{
  "num_hidden_layers": 8,
  "hidden_size": 192,
  "num_attention_heads": 3,
  "num_key_value_heads": 3,
  "head_dim": 64,
  "intermediate_size": 768,
  "vocab_size": 790,
  "hidden_act": "tanh_gelu",
  "norm": "layernorm",
  "norm_place": "pre",
  "norm_eps": 1e-06,
  "positions": "rope",
  "rope_theta": 10000.0,
  "rope_fraction": 0.5,
  "qk_norm": false,
  "attn_scale": 0.125,
  "bias": "none",
  "tie_word_embeddings": false,
  "parallel_block": true,
  "init": "normal",
  "init_std_qkv": 0.0368,
  "init_std_o": 0.00919,
  "init_std_up": 0.0368,
  "init_std_down": 0.0046,
  "optimizer": "soap_variant",
  "learning_rate": 0.00684,
  "beta1": 0.95,
  "beta2": 0.99,
  "weight_decay": 0.023,
  "lr_head": 0.00994,
  "max_grad_norm": 1.0,
  "warmup_steps": 200,
  "schedule": "wsd",
  "decay_fraction": 0.87,
  "decay_shape": "linear",
  "final_lr_fraction": 0.1,
  "batch_tokens": 32768,
  "max_seq_len": 512,
  "doc_mask": true,
  "z_loss": 1e-05,
  "train_tokens": 157600000,
  "max_steps": 4810,
  "dataset": "wikipedia_en"
}
Each number is 50 + 12 x the weight over its row's rms, rounded and kept within 0 to 99. Layers, rows and columns count from 0. The size before them is the row's rms in percent of the matrix's.

# o: layer 3 attention output (transposed), 192x192, rms 0.202, rows 97-127, columns 0-63
# v: layer 3 attention value, 192x192, rms 0.215, rows 98-127, columns 0-63
# q: layer 3 attention query, 192x192, rms 0.227, rows 128-149, columns 0-63
# k: layer 3 attention key, 192x192, rms 0.233, rows 128-149, columns 0-63
o97 099:52 43 56 38 24 53 57 70 42 67 36 55 54 50 43 53 52 41 45 44 43 52 38 33 50 40 87 52 59 57 68 43 64 62 46 59 58 56 78 52 36 48 45 69 34 55 51 83 60 47 58 50 48 32 53 46 44 67 61 42 51 43 51 67
v98 096:62 32 36 44 37 48 67 57 43 73 51 71 45 36 46 33 43 43 31 46 59 45 65 42 52 44 61 55 53 60 75 41 72 44 64 57 53 30 61 37 59 44 45 82 54 37 51 46 71 43 32 55 46 54 44 67 72 52 34 66 42 51 47 31
o98 103:57 76 44 45 63 55 40 43 41 44 44 50 77 52 53 51 56 46 49 62 35 62 41 54 50 56 51 65 42 53 44 42 22 61 34 36 54 64 33 50 59 41 48 68 32 68 54 65 25 52 54 75 59 48 42 56 60 39 47 44 41 40 68 55
v99 097:56 58 52 37 43 51 63 68 34 49 53 49 36 48 53 52 56 57 38 50 43 59 47 54 27 46 50 41 43 24 58 48 43 46 63 65 38 54 43 58 49 50 58 53 52 64 56 55 38 80 53 52 36 49 50 62 46 61 57 64 58 52 44 71
o99 097:67 51 50 57 45 27 38 54 47 35 44 37 41 59 57 48 51 52 57 38 50 56 48 66 60 38 59 53 23 62 68 41 53 47 61 39 49 58 66 57 70 65 38 47 48 43 60 60 62 56 60 29 51 38 48 34 40 42 43 48 42 43 53 29
v100 097:59 50 46 71 61 44 54 55 49 44 24 43 33 41 41 40 56 59 53 51 55 51 57 49 61 50 36 40 44 57 36 46 65 43 64 36 38 45 45 57 49 57 51 41 60 44 66 46 48 28 31 50 65 59 46 56 75 73 52 44 84 53 51 80
o100 098:56 44 62 57 38 56 63 50 55 70 59 64 49 76 35 33 56 40 63 37 60 50 52 34 44 66 53 70 46 39 48 53 51 64 58 44 45 46 59 41 70 55 67 57 44 53 57 40 43 33 72 35 28 42 30 46 57 59 63 57 32 47 47 55
v101 088:53 50 27 65 46 42 46 42 26 84 44 63 75 42 63 51 68 53 55 43 75 48 39 42 70 29 44 57 44 50 30 49 62 33 48 68 44 47 43 58 42 40 56 49 66 54 59 48 38 32 55 47 40 55 57 66 54 40 39 49 33 74 28 48
o101 094:30 45 62 40 58 40 61 52 65 28 54 47 52 69 44 60 52 48 35 24 24 41 42 37 36 41 51 36 58 58 41 50 47 50 61 69 51 57 15 70 66 63 48 62 50 66 68 30 47 32 78 56 37 52 38 58 68 32 59 43 46 42 52 41
v102 086:43 26 46 49 41 60 45 40 45 52 45 73 61 80 46 55 32 41 65 58 39 43 62 58 28 60 44 52 61 54 51 47 37 62 36 60 40 52 43 50 61 53 56 67 81 59 60 35 54 55 79 64 46 57 49 55 69 57 30 12 32 42 57 77
o102 090:32 32 60 44 65 72 54 51 46 44 22 41 43 49 61 39 56 56 40 60 66 33 35 37 68 37 44 39 41 67 53 42 43 29 54 61 37 42 44 48 34 56 38 61 46 32 23 40 57 51 51 50 44 59 79 45 55 49 60 42 57 52 49 71
v103 087:38 41 51 43 53 60 62 37 50 41 53 64 70 52 54 49 58 56 46 47 24 58 43 62 55 52 40 42 55 49 43 55 59 48 44 47 54 66 40 60 53 48 40 29 56 62 49 44 30 53 41 64 63 43 32 53 35 26 36 68 76 56 33 47
o103 094:42 38 62 56 40 50 54 50 58 44 44 35 61 48 43 44 43 62 60 49 45 37 51 56 57 26 60 55 58 45 67 70 52 52 54 40 51 34 47 35 53 55 63 59 48 48 26 34 43 87 50 64 59 50 49 71 43 76 78 30 45 45 85 49
v104 091:55 53 45 63 42 34 22 63 52 47 51 33 44 53 61 47 55 31 58 50 45 57 39 45 55 48 50 35 42 48 40 53 61 63 30 33 42 37 67 58 34 64 65 34 49 52 26 69 40 40 32 44 74 40 45 46 29 26 60 44 34 52 50 72
o104 099:54 39 43 39 44 63 66 48 61 43 54 51 26 53 43 44 67 55 61 42 30 44 45 58 79 25 60 52 58 58 30 10 37 25 73 41 47 81 47 58 52 45 53 46 51 50 45 56 46 41 68 33 46 58 44 69 47 55 48 64 74 35 45 39
v105 097:57 61 40 58 40 30 47 32 63 51 48 56 61 51 59 25 48 39 74 46 56 57 41 55 64 49 64 54 62 57 66 42 52 74 46 68 47 44 48 60 41 48 46 39 47 42 65 36 59 33 41 36 39 54 52 45 64 67 43 63 44 30 44 45
o105 097:52 58 45 58 56 51 51 60 73 73 57 35 52 63 63 53 53 53 37 46 54 67 59 63 40 51 40 69 45 38 21 60 66 54 55 31 56 52 39 72 48 52 63 72 54 61 52 65 54 63 62 64 55 51 37 70 75 47 59 55 33 51 40 32
v106 095:46 74 39 63 71 65 44 33 51 48 46 53 36 51 63 30 58 48 27 53 59 37 56 34 74 59 53 52 57 52 69 22 61 54 59 70 32 47 45 68 54 31 63 76 61 57 56 50 50 46 60 41 62 28 50 48 54 57 68 42 52 52 64 70
o106 097:44 32 60 45 54 57 47 58 77 41 31 39 47 40 44 52 52 64 60 41 70 45 40 23 46 41 57 21 52 37 21 71 59 40 29 40 66 40 53 39 51 62 39 36 29 51 59 69 46 48 33 41 44 38 58 44 49 43 63 41 71 57 53 52
v107 103:58 42 39 63 52 54 65 66 55 56 52 58 66 58 48 36 52 41 53 54 44 43 70 42 55 56 46 57 32 39 60 55 47 50 33 54 55 67 35 58 43 46 37 52 15 45 47 38 66 54 45 30 52 55 54 42 38 49 69 76 59 40 44 63
o107 106:44 46 45 46 51 60 66 56 46 56 38 34 44 46 65 66 51 50 58 38 44 44 38 58 39 53 47 60 60 48 46 54 62 68 68 47 43 60 68 59 44 28 58 43 70 38 45 53 23 59 62 59 60 58 41 44 31 60 48 43 75 45 84 42
v108 087:37 41 43 59 26 46 47 42 42 55 52 48 49 52 46 33 57 71 64 37 46 63 50 49 47 40 46 67 53 46 43 62 39 49 40 44 57 59 54 70 61 32 52 53 59 25 42 45 47 43 47 50 35 49 63 42 39 46 33 57 30 20 33 49
o108 093:56 26 61 41 43 46 73 38 49 65 57 54 78 37 44 56 46 41 37 45 23 52 69 55 37 54 41 45 42 51 40 55 46 58 73 50 59 55 61 66 31 58 57 40 20 60 39 53 60 47 62 61 62 37 32 55 37 52 63 62 45 44 57 41
v109 095:34 58 53 73 44 25 53 42 57 43 55 29 55 48 43 65 50 69 62 51 46 46 42 76 53 44 57 65 47 68 40 61 49 42 61 50 47 41 52 52 66 59 63 81 46 28 51 73 66 65 51 43 47 47 53 63 63 48 49 47 48 53 35 59
o109 093:80 57 51 55 56 61 49 76 33 41 49 62 54 21 67 24 47 43 38 62 53 59 61 46 45 10 40 38 54 40 68 46 42 58 51 29 49 51 51 24 27 42 54 59 33 54 65 56 48 55 54 56 42 54 43 56 72 35 69 30 71 66 48 53
v110 094:47 50 36 45 73 30 69 47 51 41 29 61 54 38 59 29 33 51 32 50 53 49 46 60 75 48 72 26 54 54 75 30 58 51 41 69 45 46 55 57 36 49 58 49 68 38 30 36 30 54 59 40 60 68 54 37 42 73 88 49 45 44 44 54
o110 100:50 43 75 41 49 70 55 58 68 44 54 34 48 61 60 30 52 57 57 64 59 63 51 19 59 62 43 56 49 39 48 41 49 54 62 55 67 66 57 60 45 52 57 68 41 51 47 65 52 39 62 29 60 51 58 48 69 42 51 54 39 57 71 44
v111 099:20 65 57 73 45 28 26 40 48 80 46 55 60 72 34 58 68 44 74 53 28 67 55 60 30 53 63 62 41 42 83 38 56 41 49 37 52 51 53 52 46 56 64 63 49 19 61 44 71 46 52 59 50 60 41 61 57 52 59 48 37 55 67 48
o111 102:54 65 48 37 36 66 63 66 51 38 51 45 46 48 45 53 56 40 52 64 65 32 39 53 63 51 40 53 54 45 29 49 42 57 33 62 49 49 47 49 46 55 57 38 55 65 62 42 38 71 63 51 53 60 44 36 62 56 55 68 56 72 24 42
v112 090:56 47 41 69 27 44 35 42 36 47 60 50 34 62 46 50 70 46 40 42 77 47 68 39 61 56 70 55 57 47 61 57 38 41 38 56 60 54 50 26 41 62 33 58 39 34 45 62 49 35 55 30 39 32 53 32 51 54 40 38 39 61 41 54
o112 093:67 48 44 77 53 41 53 37 47 52 45 55 36 60 28 33 27 58 55 55 43 55 48 63 61 48 45 67 47 61 37 57 53 60 45 63 38 60 70 42 21 50 35 45 54 66 74 44 42 54 64 55 64 48 56 51 70 26 59 53 64 30 34 35
v113 092:32 46 56 41 62 61 38 54 60 47 64 63 57 58 67 64 54 55 44 58 49 59 38 32 46 44 54 42 37 60 52 47 37 57 39 63 54 54 51 46 27 46 38 46 46 84 49 47 31 57 46 48 51 68 45 75 48 57 65 41 55 42 42 50
o113 100:41 58 49 61 51 57 62 58 55 45 42 44 40 42 40 47 55 57 46 51 37 27 35 31 60 41 64 34 31 55 29 63 55 57 59 62 51 49 53 59 71 46 61 50 43 55 49 52 50 36 43 53 43 69 78 19 49 23 49 53 47 22 69 55
v114 092:44 92 56 47 50 49 64 51 38 45 66 44 44 54 37 65 49 46 46 59 52 46 60 71 27 54 54 64 52 56 44 53 51 19 35 36 35 80 58 39 51 47 36 53 47 49 50 54 57 49 44 40 37 54 55 55 66 69 73 70 40 39 51 45
o114 094:58 60 64 51 48 46 43 49 77 33 37 45 58 34 48 58 63 43 61 53 51 50 56 28 72 57 35 68 50 35 51 45 46 61 64 55 36 54 60 66 72 44 53 44 65 54 59 39 45 55 81 67 55 27 50 64 29 26 27 67 33 52 24 42
v115 099:49 44 33 43 35 73 32 49 40 55 62 34 38 40 73 73 43 58 64 61 43 56 48 53 29 37 40 39 59 50 54 60 43 44 58 49 47 69 47 30 50 41 28 44 46 33 52 60 47 76 42 40 63 92 38 52 44 45 73 50 51 37 42 48
o115 104:35 51 31 57 57 41 61 50 43 56 62 57 54 41 59 52 53 52 66 44 67 71 34 69 60 77 52 67 52 52 42 24 59 62 72 46 55 34 74 52 43 73 56 41 56 58 69 41 62 46 38 54 46 33 47 67 45 49 44 46 69 49 37 46
v116 085:55 55 49 51 63 66 42 67 43 43 49 41 32 55 55 51 68 44 45 38 45 53 64 54 29 68 58 68 64 67 55 55 41 46 45 63 43 74 55 56 56 40 38 51 64 47 69 23 58 59 64 42 55 69 51 49 47 65 55 30 57 46 58 39
o116 087:58 53 57 51 27 42 40 47 36 74 65 37 39 58 68 41 46 47 55 63 61 40 31 46 40 66 37 41 59 35 38 46 53 45 32 48 57 51 35 36 50 61 32 42 57 67 46 48 48 36 71 55 54 34 48 16 59 56 50 42 35 51 60 55
v117 095:63 46 44 42 31 40 44 57 30 57 63 71 41 39 67 31 63 33 43 50 76 39 41 56 57 68 81 57 78 40 60 28 60 52 72 54 52 61 62 58 30 42 53 53 54 59 51 45 75 43 58 37 31 47 33 53 45 84 58 69 48 58 45 59
o117 095:46 43 51 45 72 55 57 30 80 50 49 50 39 35 30 41 36 55 58 57 67 44 47 65 48 68 49 51 65 57 28 70 43 41 38 47 48 41 37 39 70 30 50 72 52 40 82 76 55 41 63 58 44 41 55 68 57 47 52 70 66 17 70 72
v118 093:59 43 69 60 38 41 55 54 54 60 35 44 54 56 71 24 47 37 47 40 49 57 48 36 58 59 52 40 25 65 32 59 48 67 34 49 60 58 58 51 56 42 43 57 43 67 59 51 49 47 57 48 13 53 41 32 51 34 42 70 61 34 44 40
o118 097:52 57 56 47 54 33 42 44 37 72 45 60 77 47 46 54 56 58 59 42 34 59 51 46 56 67 57 33 68 57 58 47 56 60 49 65 56 66 50 50 52 65 51 34 51 49 56 54 53 77 71 50 59 41 49 53 49 28 47 48 56 47 66 47
v119 095:38 85 48 28 52 55 59 56 34 62 45 18 44 57 33 43 44 56 67 60 47 42 65 51 33 41 51 57 57 42 46 61 47 58 30 53 33 56 67 37 32 11 75 61 69 47 61 59 42 38 61 43 33 65 51 55 45 51 40 68 58 53 56 60
o119 094:66 22 40 57 57 53 54 58 76 63 49 81 39 50 25 54 40 53 38 72 40 52 37 63 60 36 51 64 56 46 53 73 53 59 31 40 67 58 72 38 80 44 39 45 76 44 42 38 66 75 55 54 65 55 56 62 51 42 48 68 36 37 56 67
v120 085:35 86 59 50 59 63 43 56 68 42 31 68 56 57 59 57 50 29 52 49 36 26 34 28 41 56 42 59 47 34 35 79 70 42 51 38 50 53 54 50 37 36 56 71 64 40 66 65 63 51 39 60 65 28 41 56 60 55 52 43 51 53 52 29
o120 096:52 30 35 40 65 46 59 52 38 44 67 61 50 53 38 34 34 42 71 68 50 58 55 71 71 50 43 38 60 60 49 38 33 62 38 43 58 62 27 68 71 45 47 43 62 46 61 61 65 39 41 55 63 62 68 51 26 57 42 57 49 55 37 46
v121 083:60 57 46 57 27 39 39 52 41 67 66 35 52 65 43 49 49 44 39 27 40 44 58 45 26 52 43 51 41 38 35 69 48 14 53 57 46 42 57 36 44 53 40 60 46 59 53 43 45 51 67 47 71 45 36 67 41 56 66 32 61 37 29 45
o121 091:40 49 58 58 78 67 41 43 31 54 45 75 69 47 71 53 45 57 85 45 53 37 51 33 49 36 44 46 25 65 58 49 33 37 52 37 63 59 61 45 43 49 41 52 82 57 48 43 49 31 40 43 42 65 64 59 66 46 63 65 65 50 42 64
v122 093:47 45 58 50 43 59 72 48 54 33 45 51 46 24 54 53 48 59 77 61 39 48 47 35 44 61 41 48 49 43 64 63 61 50 50 53 47 51 63 41 46 21 40 67 42 38 35 46 52 45 56 57 36 57 52 21 58 42 54 61 39 48 59 47
o122 094:60 60 44 43 64 52 44 55 62 29 46 56 38 57 32 67 51 60 53 47 52 77 30 54 53 39 38 59 42 57 71 42 44 34 32 55 53 54 50 36 38 53 45 66 60 39 53 46 59 56 45 58 43 61 31 53 45 54 48 37 37 45 30 35
v123 098:23 35 57 43 76 52 46 50 51 57 53 51 51 44 43 66 38 37 55 50 19 42 53 49 31 56 46 41 49 43 59 70 39 38 50 35 55 50 61 37 41 71 44 57 52 51 41 43 46 35 46 50 36 76 58 50 69 51 72 44 48 49 54 28
o123 101:45 69 55 53 31 37 39 47 50 44 33 62 62 51 56 47 41 32 34 46 59 62 41 50 66 48 59 36 33 48 72 42 52 36 54 45 32 45 31 65 62 61 50 44 61 61 64 38 52 52 57 78 73 50 47 57 36 60 57 46 56 64 56 73
v124 096:57 55 38 57 37 42 59 45 27 67 46 82 54 52 45 57 65 72 57 37 52 46 46 33 37 63 35 58 56 40 34 57 67 56 47 50 59 63 62 54 68 70 46 46 58 55 63 57 49 55 36 53 40 46 53 71 75 58 56 68 29 17 64 59
o124 107:46 33 54 25 37 40 61 41 55 41 57 35 55 28 24 34 49 35 34 60 49 60 65 73 52 52 53 44 52 55 54 48 63 39 57 50 44 62 41 50 41 46 46 59 36 49 53 50 56 58 71 53 36 45 64 41 52 30 61 31 71 52 64 62
v125 091:53 48 65 46 52 49 48 75 53 52 48 30 60 46 64 45 36 51 59 32 53 47 61 47 35 62 24 42 48 62 67 32 44 40 51 56 47 30 43 45 76 54 46 55 72 76 62 58 39 30 68 46 31 75 32 36 46 59 46 59 51 50 47 45
o125 096:43 48 50 40 56 43 36 51 56 67 42 53 38 35 49 34 41 35 43 56 53 43 31 37 52 59 26 40 50 48 46 42 44 63 63 55 55 60 50 65 52 50 65 62 62 23 48 47 56 57 64 51 54 35 43 45 57 46 53 39 31 51 48 51
v126 099:49 65 21 49 59 42 62 10 70 50 51 60 25 57 36 52 39 45 60 56 55 73 39 64 54 50 74 37 59 52 32 54 57 50 46 51 36 58 55 44 36 46 55 29 55 51 31 50 52 49 48 69 51 49 40 47 42 34 45 40 56 41 45 73
o126 101:49 43 55 58 54 81 46 62 46 52 49 47 40 50 30 52 47 67 27 76 68 54 64 45 71 36 64 43 60 41 39 37 52 51 43 52 46 48 51 71 63 55 36 47 52 55 56 51 57 43 61 34 41 51 33 65 43 59 60 31 40 64 63 42
v127 098:50 68 66 53 62 49 43 49 47 51 56 48 74 62 42 44 46 50 49 45 31 54 63 57 56 42 35 56 53 50 46 31 58 71 58 47 49 34 57 50 34 59 59 21 43 67 43 49 51 55 63 51 43 24 39 50 43 47 63 69 48 57 54 48
o127 111:34 43 47 39 37 38 62 57 54 45 50 50 17 38 48 69 50 62 38 46 57 63 49 32 63 50 43 50 56 42 37 55 31 37 41 59 50 59 76 47 65 41 73 64 53 26 65 43 59 68 43 20 47 46 64 45 44 39 46 31 68 59 45 40
q128 091:46 40 37 34 50 51 53 44 45 63 36 40 61 44 65 63 26 27 58 66 22 50 54 28 50 47 51 42 63 87 53 65 37 47 58 48 48 69 39 46 44 36 40 62 75 27 52 53 49 32 42 35 26 57 37 45 30 52 48 49 46 39 30 51
k128 066:65 52 73 70 65 63 41 46 52 35 57 61 55 62 41 52 62 51 47 56 45 57 55 58 54 41 58 62 80 33 45 51 50 57 55 51 37 41 37 44 49 46 33 25 43 57 44 55 42 51 74 38 76 68 67 30 58 38 62 29 45 53 57 49
q129 123:49 50 37 37 57 49 38 44 52 70 44 52 54 49 71 57 45 32 56 65 16 52 53 33 52 34 53 52 61 80 50 59 45 49 68 50 59 55 51 30 46 36 54 77 62 24 45 44 48 38 37 41 23 60 57 44 27 36 42 62 52 46 48 52
k129 083:66 37 33 42 53 70 55 64 49 65 57 56 53 45 30 52 31 41 45 28 45 51 46 36 49 53 29 54 43 54 44 40 36 43 60 49 49 44 90 53 45 49 60 64 49 36 57 43 51 23 52 27 30 61 31 58 40 57 37 59 45 49 53 62
q130 077:40 46 55 54 65 55 71 32 40 58 35 63 23 54 44 72 37 44 53 37 40 57 55 26 57 40 49 65 54 53 47 53 66 37 35 39 23 58 36 57 38 69 53 55 42 70 50 45 15 66 64 46 62 47 59 60 26 59 56 66 29 32 39 65
k130 076:84 48 55 42 46 43 47 64 52 41 50 43 57 55 37 40 52 38 44 49 44 52 64 52 56 48 52 37 67 68 51 59 47 59 61 29 72 25 59 72 41 31 32 41 51 28 56 46 49 59 34 29 47 43 47 40 46 42 57 42 33 56 52 58
q131 084:52 30 55 51 48 52 42 66 57 56 57 40 58 50 38 32 58 66 50 43 69 36 24 68 37 42 43 56 38 37 66 31 60 62 69 54 24 41 63 53 59 53 65 48 59 74 64 55 44 66 50 60 59 56 39 53 56 39 48 58 65 62 68 66
k131 082:56 53 65 59 58 73 45 54 48 44 57 63 48 46 46 29 72 26 48 46 50 48 54 44 37 74 58 50 48 65 48 55 38 40 25 36 54 40 39 43 24 53 46 50 28 67 45 51 48 58 63 48 54 57 71 60 47 68 57 52 50 59 50 47
q132 087:69 47 59 73 44 39 34 70 59 49 63 61 44 50 37 29 47 63 50 55 37 44 39 56 42 62 61 64 52 27 58 62 44 43 51 42 80 31 52 65 62 45 62 25 42 45 43 62 53 53 51 59 57 55 42 51 54 49 61 76 45 36 33 74
k132 093:36 76 52 60 41 39 35 58 52 73 52 52 48 55 33 55 48 77 77 58 57 56 54 71 56 40 51 23 57 53 39 30 49 42 43 37 32 36 63 44 42 38 58 55 54 59 41 49 60 64 47 63 52 68 58 52 46 33 66 43 55 38 63 70
q133 082:41 68 52 51 62 84 38 40 25 40 50 69 47 53 53 47 32 46 27 61 46 49 55 56 42 41 33 67 42 32 66 34 56 63 57 63 64 50 44 63 61 57 39 52 45 47 29 55 48 41 33 47 56 64 56 64 39 30 50 26 51 52 58 20
k133 085:51 46 61 63 27 35 52 43 52 45 35 35 33 64 33 48 42 45 47 39 26 34 37 40 47 91 60 56 38 64 68 37 42 86 38 48 44 44 55 38 47 61 50 33 47 49 70 56 63 40 46 61 44 42 44 42 57 60 34 73 41 26 60 68
q134 076:55 56 29 35 60 36 53 48 69 44 40 40 57 57 34 42 46 55 49 55 16 57 51 26 47 76 61 42 74 46 40 53 52 53 43 54 67 58 36 50 47 23 53 68 66 20 45 43 63 58 24 54 48 32 61 32 44 48 50 45 71 41 49 62
k134 078:48 50 60 52 58 30 39 17 46 56 41 53 23 58 30 59 49 38 66 40 41 45 48 31 39 56 50 61 70 59 42 47 47 49 40 49 50 57 60 44 39 52 55 59 49 58 61 54 43 45 64 38 46 43 31 46 48 51 47 41 42 58 54 74
q135 074:50 84 56 57 41 54 45 56 45 57 48 59 46 11 38 44 43 67 42 52 37 43 34 67 41 44 64 67 67 34 53 74 50 44 53 49 77 48 50 49 68 55 42 61 49 62 44 40 44 70 65 53 51 79 53 52 45 39 58 57 48 61 49 51
k135 079:35 26 51 63 55 44 41 43 37 50 47 46 52 41 59 42 59 54 52 58 29 46 39 47 65 53 57 27 46 35 54 30 61 53 37 44 33 40 32 38 71 67 66 46 73 52 53 67 76 50 35 39 56 50 53 60 59 40 29 67 56 23 47 66
q136 086:47 48 70 64 54 46 38 68 38 57 59 56 38 56 54 49 49 84 53 40 47 56 42 57 35 26 36 57 48 34 44 42 57 42 55 34 41 68 46 60 70 60 80 47 53 65 46 39 33 74 67 64 57 54 48 48 51 59 56 47 49 56 65 60
k136 089:46 39 43 62 53 55 67 55 47 39 48 44 58 45 64 42 67 52 59 66 55 58 80 41 47 44 54 73 43 48 43 44 38 32 36 39 47 54 40 48 60 45 53 44 43 52 46 42 45 83 48 37 28 69 59 60 65 59 51 39 69 59 52 68
q137 081:43 64 34 52 79 41 50 41 38 27 58 44 39 58 26 60 52 38 42 49 31 55 46 40 40 60 45 54 32 46 57 34 55 62 44 44 55 64 26 63 78 53 48 51 48 58 45 58 34 51 71 48 52 46 50 30 46 42 24 39 47 34 50 56
k137 088:55 49 36 45 38 57 59 42 28 59 67 67 69 52 60 35 40 52 63 45 51 44 58 31 50 65 53 71 56 58 42 40 43 29 48 45 42 54 55 40 28 51 59 73 52 45 49 71 44 56 34 54 36 48 47 50 69 54 40 33 41 45 69 62
q138 102:61 43 33 53 51 60 32 39 46 46 62 48 56 60 42 50 73 41 47 59 63 27 53 57 54 38 81 28 64 39 45 33 36 67 68 42 46 57 39 56 55 38 58 63 46 51 61 51 60 37 62 56 56 52 49 47 53 75 66 43 55 67 68 53
k138 104:61 47 53 32 60 77 30 36 42 59 13 53 38 52 47 57 60 54 52 57 38 51 40 45 61 53 52 27 72 51 56 48 63 53 28 32 30 65 52 51 42 53 30 49 37 57 49 56 43 57 71 81 60 58 39 56 57 24 32 32 50 33 65 54
q139 097:61 52 35 76 56 49 56 54 57 56 44 52 38 44 40 69 34 51 31 30 40 46 60 61 61 35 50 58 47 42 34 51 37 45 37 55 57 65 38 49 71 66 46 43 58 58 33 37 57 75 45 46 53 40 50 61 50 44 40 42 66 64 50 47
k139 095:47 54 54 43 31 40 59 57 64 71 57 55 55 53 53 37 48 39 62 60 33 54 54 36 41 45 58 34 39 47 47 55 73 56 60 73 52 56 46 56 27 52 59 24 47 46 62 52 51 39 45 50 57 40 54 54 45 55 59 54 72 62 68 43
q140 086:38 51 78 73 53 39 41 61 26 30 58 56 54 51 39 49 67 37 50 47 64 69 32 48 38 56 54 41 33 63 82 50 52 49 50 32 37 34 62 47 44 75 41 28 23 67 46 55 48 51 50 49 54 52 74 60 59 38 38 33 51 57 58 63
k140 085:47 46 52 47 38 50 45 56 51 42 59 46 62 30 56 59 35 57 51 45 37 49 32 75 49 64 53 64 56 48 38 50 58 60 40 53 46 42 34 47 78 58 57 69 53 57 69 56 53 49 66 53 63 48 60 46 73 31 79 41 66 33 54 42
q141 089:49 59 79 48 53 64 62 63 73 52 56 60 71 39 37 33 64 39 54 54 54 58 46 41 65 43 78 58 52 39 39 56 41 60 37 39 43 34 60 41 69 40 60 63 35 66 51 59 52 36 49 27 49 51 34 23 43 54 47 55 60 56 67 56
k141 096:52 47 45 61 45 74 39 38 59 71 41 66 58 67 48 50 58 63 41 58 54 54 59 51 28 49 42 40 47 41 59 66 46 52 66 67 47 54 60 39 45 50 35 60 39 63 61 45 41 71 44 57 47 30 52 51 49 44 47 33 40 39 36 48
q142 091:44 64 67 62 42 41 32 36 36 50 50 29 48 47 11 59 47 31 61 48 69 70 56 28 51 49 55 56 33 66 44 55 47 53 58 54 66 55 57 60 43 55 60 27 46 44 54 29 46 32 36 24 50 62 59 25 43 52 55 23 51 62 43 57
k142 094:50 34 37 64 46 64 63 55 47 40 38 66 38 41 61 44 50 31 48 71 49 60 38 47 40 67 73 64 53 66 37 50 41 59 55 61 45 50 56 48 50 39 60 65 34 31 40 44 23 48 54 53 52 33 42 66 49 44 57 61 57 53 54 59
q143 092:35 62 66 55 34 63 54 72 60 37 55 23 61 55 51 45 47 51 36 44 64 54 64 45 73 46 50 30 59 67 51 51 45 56 57 65 43 34 36 39 62 30 49 28 48 48 44 71 39 47 51 31 37 76 45 60 61 45 51 42 62 33 61 60
k143 099:67 33 64 48 51 50 58 56 44 59 46 60 48 63 45 43 65 44 58 41 38 45 33 67 44 23 61 40 53 52 57 43 59 61 53 38 72 34 44 64 62 59 58 39 47 59 64 63 37 51 33 61 35 62 62 78 41 74 37 42 46 58 55 47
q144 094:57 38 71 47 71 57 21 49 51 39 56 69 49 54 44 34 80 74 59 26 54 44 42 30 43 46 53 65 47 28 46 41 54 52 63 61 50 50 39 64 80 36 70 55 47 42 67 57 70 88 57 53 51 22 45 46 58 54 33 71 55 54 67 68
k144 100:36 59 33 48 45 43 44 57 46 78 67 58 53 57 64 58 30 60 58 68 38 49 45 53 35 51 60 46 51 50 64 64 38 51 38 34 48 55 60 38 64 30 58 56 38 53 29 57 31 56 73 66 49 83 38 18 45 51 39 57 54 60 36 57
q145 085:52 31 74 49 28 59 36 63 40 49 32 41 42 56 08 46 52 60 36 46 54 48 55 60 54 41 49 50 46 51 63 56 65 42 48 58 48 55 67 55 57 59 45 27 33 59 44 63 49 43 49 52 65 53 50 43 47 56 58 57 69 63 60 67
k145 099:64 56 46 60 53 39 59 65 40 68 55 40 46 40 44 41 43 43 45 43 43 36 52 59 60 76 55 60 19 64 81 56 41 50 76 57 59 61 71 66 54 52 46 67 61 54 42 44 41 52 28 64 42 47 58 57 46 39 32 46 51 64 35 49
q146 085:63 50 40 31 76 39 38 46 61 46 55 47 58 48 57 43 47 49 67 34 46 56 43 21 56 47 45 48 50 68 56 61 32 47 58 59 54 44 30 40 48 52 45 49 61 29 60 47 56 66 75 51 42 35 41 43 55 62 16 44 48 43 66 55
k146 091:55 51 35 42 56 48 59 26 44 53 62 51 56 72 53 52 50 57 71 32 35 56 66 49 54 35 41 55 35 32 49 70 54 56 64 55 64 68 68 49 45 48 45 57 68 58 67 53 51 51 52 42 36 44 59 54 65 39 73 71 51 60 38 61
q147 087:44 65 41 44 32 24 55 55 51 64 24 74 46 56 47 44 46 66 42 43 37 47 55 36 43 45 74 32 58 52 63 57 39 24 44 38 61 50 42 45 64 51 47 54 52 29 37 56 29 48 21 67 42 36 67 57 46 48 40 76 32 53 61 39
k147 104:32 48 53 48 58 56 33 59 51 58 46 17 35 50 53 25 36 39 57 66 32 36 59 61 33 54 56 43 48 35 48 57 60 66 33 56 40 39 23 51 53 18 55 40 41 53 41 55 40 77 50 66 67 55 47 48 70 40 58 36 45 35 52 50
q148 093:41 58 37 41 15 32 46 38 52 52 57 50 56 37 52 42 60 61 30 51 30 50 38 44 53 61 65 21 55 52 22 51 61 49 58 47 62 60 32 49 47 55 56 60 56 42 54 48 59 55 30 69 28 64 48 48 39 52 47 62 72 55 70 39
k148 104:38 57 40 27 51 71 15 71 39 48 48 49 52 54 32 63 72 59 38 64 58 27 38 47 60 50 63 43 57 54 35 51 66 57 50 42 52 50 57 66 50 45 56 55 67 47 52 56 75 58 59 25 60 49 38 54 46 64 42 37 51 26 45 43
q149 099:41 43 25 52 39 74 43 29 56 68 51 60 33 56 70 43 50 42 60 56 48 30 58 50 71 61 25 47 38 65 46 76 67 56 69 73 56 62 47 59 69 30 54 35 55 41 41 54 41 59 32 59 37 45 32 53 30 38 62 56 63 63 46 60
k149 108:53 63 67 55 59 69 61 77 67 26 41 41 44 51 57 41 70 62 48 52 44 67 47 56 46 23 32 53 53 53 56 47 51 62 56 64 38 61 54 47 47 57 46 54 35 44 50 44 66 60 40 58 49 41 37 47 45 60 37 38 46 44 66 49